Part of a small language model's weights.
Architecture: RMSNorm before each block, rotary positions, biases, untied embeddings, attention and MLP in parallel.
Training: a variant of Muon for these matrices, 112M tokens, 13648 steps.
Each number is 128 + 32 x the weight over the matrix's rms, rounded and kept within 0 to 255. Layers, rows and columns count from 0. Numbers have three digits each.

# layer 2 attention value, 128x128, rms 0.0577, rows 43-127, columns 64-127
128069144108129161092168081202080139128126119113146170041160109140139112156156121076164129090113137170092232117175140132149124111174134105033161087086145130114119149188117129103136164171114155
169119161139147190127147123109140091114182091135132132147141150141112080101115154159153149148116160165159144162083109112132144147107140089116136125160123097176094106163131135135106133148180142
135106112143140082089140082100134135119063173095128100091120096076163098125104169125125117139105090113123093123133165148111105187202109197111168139121134148157085111149108127155103107130056126
081154133117162070104115147120155119147093155131112115076136116125103180126152185155099156119120131137126112159123135101158129129090135124141072132102145100073137110121087141105125119152140129
130107055164142116120167111175089141129135123147113115115128105141213161128153202089119107140155143108115156140140142134188170139127146085098085133147165103137150118169130126105144124115064120
109098143132083133152198121111097117130198085153141125132096184133069129140131096120121141093080149168129141117114155094144146164093107112180144119062092129130127131085087130149150159169113194
127129100110174067123147101146207164128175180088123175116129093140099129187114158190163117177166118133150123140127200159103077141186100148159122167172140050113109160155134118152137136113184130
148141136100170160104123122140147091134074187143110118123103110113106134118122133082150142161146085136129130112162107144100143141127118125127130121195168151151110134112144152103131039103146103
158116111134089160084110094112085130122139148136159149181113100112103172146189122166090156127166125118122162084121174092153143105116132135156137061133146123111142090134102133110117079065112130
155121136114151120093153115180085069121129138139111109139105125179073181141126092128097100153057159120110095151098097163179124174115159171156116143089141094086121146092109151071166047076113178
157101132146116109136136069178161113150128015124058183116121154138061102167089123185132118117137124159184146150110166173114080121142073141175149216112150119172091142129131167153113138112060166
186094143115150182132156100100117118140212178163133103138159120106083084067152123186149119096087122149106071188117121142197144137152101129131157107111037134144122126096138143122120188175144146
141138107068148093072044143117150102121147141150118153141072169119147178139079142099170122162054141176098075122072101123091126145195084132145131169129130157096180104120144163142167124115158115
094139118216175163123122108146058125129155168117167124009147160111093123130148164127133121147132118108153146113157181103154101143168105135131179128128097136141127136157095141120148106142061110
177142117114129138132154103110084142124091218162117117155102117146129134113127166115121130194181118126098155077161129137143151153118078136115150122149126138132126142130170133085158105081095151
137104117121072130131185100160116149166102150115098110097130153153076096106137135144154130108050129146106144099094107114144154139105078165114152127115128098095127143108133149071138106182158088
147117111174057131127177142163068150131147152122055126141180077114104136119125160113121115096099196124093119126096150106104121149154136132149138130124152102126118144164130125113154138139088121
121167123143144219109112132088085137145158093148180110196132067126116116135121112113157156106135107131094146152170080123110159113130155085123104088119115129159120124157131090086106115100145146
178164057157133051160082094144147112090080135090121120078168180188099157128101109137151116118117075128128142106165115110142129167152121165144175127135142174121138138118117100105130114148149160
157182085127106099119033122114085127110137133141149148165146129118134087164104178113118075087136141143129168141127061126129120157132081093130126090080122151046145089137141141144154144119125181
096183194101105105113124110156099143162134143045121150159092112138148128130129115121086153170175140075124155114153130095159138117190067147149111175096145149110141108093125142087191081133096117
135090062144095111104144117085088091114135129129121115150116159137156064128160110113135157140138089146128152087067106170183125130130157137131137088077139159117159146117104096132135096085173144
078110128102124126178142166091171115113146153104156139143097137135117101171104113138156101146138157111185108127065190178094149113052124076103161114093111115076091127107117127144167143120143102
173099119143136092127047122082105111157210120109085163136186140105111099125170131095156118199137146116106083111089133148101152123125142094113109144209173150139149124148139138120162110071097092
081113115181128161141143156054117102116141110083092132125148131103174137103101109100045145158159110092133131134119161097139092100124104143122069107143131099082179124183101162132084120119184101
134103076130120086181202115174056116086151159097138133173177091140053129163109065069134146176150152150138149094021148079067098116086198161109130194082137075089097125175139090104123136156216125
149170108083011131129068171162140138167118093113102113159220117055156053113145087125149125116085127066129055182069106152148120103191097121147100135139131146193120095143126141129181240064129157
149127140136163122106135162152056146112104098154211083122148162089158196184166063133160142035073171123114100115097123169091098124159166101142134189096102102103129080138108121137111141077176107
142085131109085104122031108112133151122169184173152126175158094161114131190129122136122108061097129177120157153111134135122099216155144110160154090128128113141101138126122124076092114153102179
088179129114139199132163162108145133170097175155158147091143124150170186105164140110146126147154146145109057106129109169104148122108177131137154117134141135168149116102145097138134197043100168
164038154139152091167137112119116137147171148122156127076184058132190138120120116113101143118065097137117109174175124095159179131180144155110151097083147108086111077150129118079105151129208169
100124145172129168159179073171126132177048081118184120076151128180126134167129090154225130115163083139135103117141163176159092118127197078102101125160200129103143130152185065097122111086149145
117190150139122112124129143157063149060035071020125125140120097110074148140137174213079127082083123130072195105195118120095160093133185152129182136158156109059117067113121123076087073138170171
086103148151160100100091115183176099165081091134132135154129154111126097109087104063151108083212091084143076151144161150121122162201176100137144119186135114125146100113143110120087059142099119
130108102121184105194146109077112125142105119122151123154113137091134127193111107068132117107114090075140122097126140121167174116142136102086215157166109104121133128113114132122089142118179123
109064147139169117140170176120131107118097131094076137163193128143107097140136158093118132072114127113194143161115131107080128078144153128095131136172136101114152082124132105128079133186140069
086211102181198176155111185148134176145079197129134132188146112110102078091197148127123164087162162152132100078133111178109135081112071155198168122219173152192110080142170134100132163175094077
097171122136076123104157119188030138120103211127111114091109130173056117140127114082176143116128125116110122115118147128113111133121167166053139113193172107059109140131144117075092128163158112
117152148125038114108129098186091096070113089109111075069090151138185151111133121122108108106130154125130140135149130103187137110034093134073149152088126120098176192128122126117138068132177085
126146148119128143169108112176164158119121120141130129079014175150111153164128176110126137169109169147122138145112050138154157114116106149106112122075145128096173114135138146104193129217133076
137102070166059123116154125137157127133067111087098140076165086136081076151092095112146102101114143117123187123065146167148113154094108124067115136130119126107147116111123147096064140171099137
115184105070169175137132115170111090138076204058126100132062102103182113179155097099098092225120137101089151167044137085196133104113158155133099116124135182093134113072164111105173074146095116
128147043137175096154166127081127123157170108129119095139109113115135090120133175133199099157064094112155115136103092151125154173150156130103077144151125042103166132103140131150141137179146122
132091148078189155106113126159134152153188140136139134119121139116120164182092135126127153192077160152095162094144133112067117168111106136091125126123138108160142098119089133117177059077196090
148213077093099101144049094166110127151072190092153128153175088172167121132112173123166109127073125088105130151094092102106104115136060154118121203127111070107102140139114134087151092066173098
123116093182104167106096107225120108158048143150084133112125128141121163146171113132087135114144172142099123177096094140085084097116047148160128168062133119121118128149133116119089080096111110
097208202118166127074130087155082118129171105096144150149099106138021064139170130129091140146187091108146140105116127159149090213136053150100151120055176126135098102129141127159179207094015192
122095155073122103144067109119164118123218135141087091090065141092151085108102139118165134188146078159111108133089125102129130116104143107099157126190113201124157094108159097072114102141158123
125186098171102136185142133159126109129172142127073166126081101103075140097107163155103163102148102131155082093135112128131163153144145165138088146153173113169120119127137128165119216125096178
123139107174169129135113148123103113147134110108186152195063132133125155096147131082168136133178130149137145186148140097172136116130187175099127134105157180070151135145156098077135162154139145
144149145106109081076147112149183160123174207094151124137122129164146118142194163157157117151117194129183112051069115130106142115139108144159138089107119116096156143127128179086149100114121152
118085120165128073111114214172139103132124125208140134135151140153141157147159189074152121119087099084114163142133120167124122123126177114094173123131085089064140098149120137149092089077120114
105186152139113148090162086078095154103169129116224105091121116123083129110131111157089151053237116134107102184167162107127148135076112133133099150151163055103106158098103090164122081126110062
162084076143118149091139100128140093100150084111114145129140097170110085131085120129084127146095118086114085116122107130071092117142087145145152122127125127127138103120125106133108111142096130
119109105145084131158188113095151136155170099147154156152142143155159121138140126091105136111113133183112146106147090132124140101099132072129126110098111118122142173123126140136072167125152128
144175090135145130182193133109127100137113137112160097130162109116140128124132103160118066117131159151117127113108110118120118126101142111148139127218140102144154131147149142133137137158157135
159133144122128131041152155151214101134141085119122138152167143117160182155133116124114104152142115153106184152125178131070128175134130106139153132141102086073142104100133085138111100106123125
107097169130154113202113120081143149137155080127167143153070104107095161084128099077123131129116141151153111014134159106173078078177119152094082131074105054151115131098165102152135186136157173
146046134126180099186159096099125136123156140186180144154084160126137110132147040155068098117194141153104097108120139130111136125149104154122116116143093145160118132107109145125105100061213164
136116156139092136144065110166126148123111148127116155127079128122151140097142135106095149164141103130126096153099121149099141128126069143143117129189154122154137119154116145109121117151135093
115109161105125124170105138119128105120186109134138134188199078084134141138141129159094123126121139123096166162157065146110125134087181168167105094164133157107148097139128176102152174115132105
156158158108145129120153155112146148153121126104068098137142093154133136117119144132121150183132128129093131135131103119128119159167137134149090157105111102163159109139148118130115149115183110
118102141168166109107095163143133133130134080093071124161147131163116118148089115131103149107131158087141203159146189107132080149145132130104171117145105127120144106148116162088119171148171172
144187095152099148205128155142110166109154142140122153121167080113121112122121108139129117143150100154153129090170060111145148105134162107145151119188128116137097092100140134180121212121112199
124087169133161144164117113087110141109079151120094075151129129099166099145095101144161110133179115074094122159096037109040118144149184126121047165147167146102171107108143123100128045071131104
115121134124123117126104148082113126106166172154156105142121122137102184127135118162102120162100144152172066131120143126137109160131100133134172132136112170167137098108125090078134161117121158
131140141140126157130111138180163114142138094130152162171109195101092128143148163093135115158102144124122115160147172150148130141147127141076108150184129133148137124112120138091118099096153050
102158070112124167151173143136084103124111122153125104141099094119174136160144082120141115114124123138126116176185122126124110118124116103119123123155134070108143130145103129152089175142129078
130147074102118129131156139082149129145076176115130115110159126105083140172129107119151135097128092136113187127116157088171133133109102111126127078151111108065157121101090147086113167122154152
129101169117144171128127128061157127103095177174123080154092190166170080148142089144130094109179151161169092078147137104181121121106127141161182167111114140093086140160162120116157145135138126
134122139141130118172062105124141172117113159130161136129150127121165107131124136115142082123131113098165121163088126139101124133153127131181157148138145098069109104112153152117123146151115125
096110128109112127181090166128128136093063170130113130143144165104138131092136130107116094164128106046150161114109060081134165092138155173144125169120079188055133170121151143121137162065057067
107191161124124138042150104144145117144143143073155127111129090088091103137100151134167137166071077121106179178132215094074115193152201155145059114110187127164134138134137153123112115140107171
129114132097127119145089115147121149123133175098092100139117099118099127169143100173133128088158134147113149116146077146082124150114159112145165122111140150119131082114112115117114181130159113
149128102110076131148145117132113112136118138143139105126156123143164171137151143154107147101189162126124070125145099113178127119092174098088093124147130130122143113126143140117123124135142161
124139172116136135136110123139134118139156103117123141123161128121174149128110133112122153113164127144157088104110116129128114150153098131127129141167148135136161072120122126152118146153096112
165121183086129121126158145132126160138161090139175130125101100112164124093114116089130097143130150131076142140134116088179134132101154082144126109147160165138176131099123123142156173140082131
103136155109093095179087119125168133119162167128156142152143067121185140109111144151099092168107058136184155112155172099135144099120133128154140137154141152136135123159154133142099167162145166
108150129140093147141174097158154158136092165147149130115161176122070163093115129148126093135149146110140137189139092143140154104153117153118156131099119092121116124122125114126108158173142145
115128082117127127096132141076099102137084104136137123125124132127171126112175149108147110115158136126106112158116123144131143168115077135134134119085075137156119118097128108094131162046113104
169153064095154130129144137123183141145130122175113128142106128127081161154134113086105134113071133169127032072142185101153081135093118159129194148140093127171128112169095132112123131095092158
117133125141117101085132121130142101137158129114139106152166092162167157141116105106127088143102128120111088167110184120132127112148167115130122129113104135182120150148139109154116117126143114
154150141136134158121142124119119139137146161140177108135134131144119096105149123167149136114122102117116154142075096127136125114109125140147147126115111103155147146119126088135164115091143124
170103157094138136116097147097117130120091154122169159155171155147136114125107201117114115114147130111087092121125143128120141142180077146106146120116151100140134130113143115124155104052131151
093152158154166112168175138147101136144193119093132124076049090174091136112118184102091160133131150126164128109123149153113109164140140122147140136129134141133146126120146144177147106176127097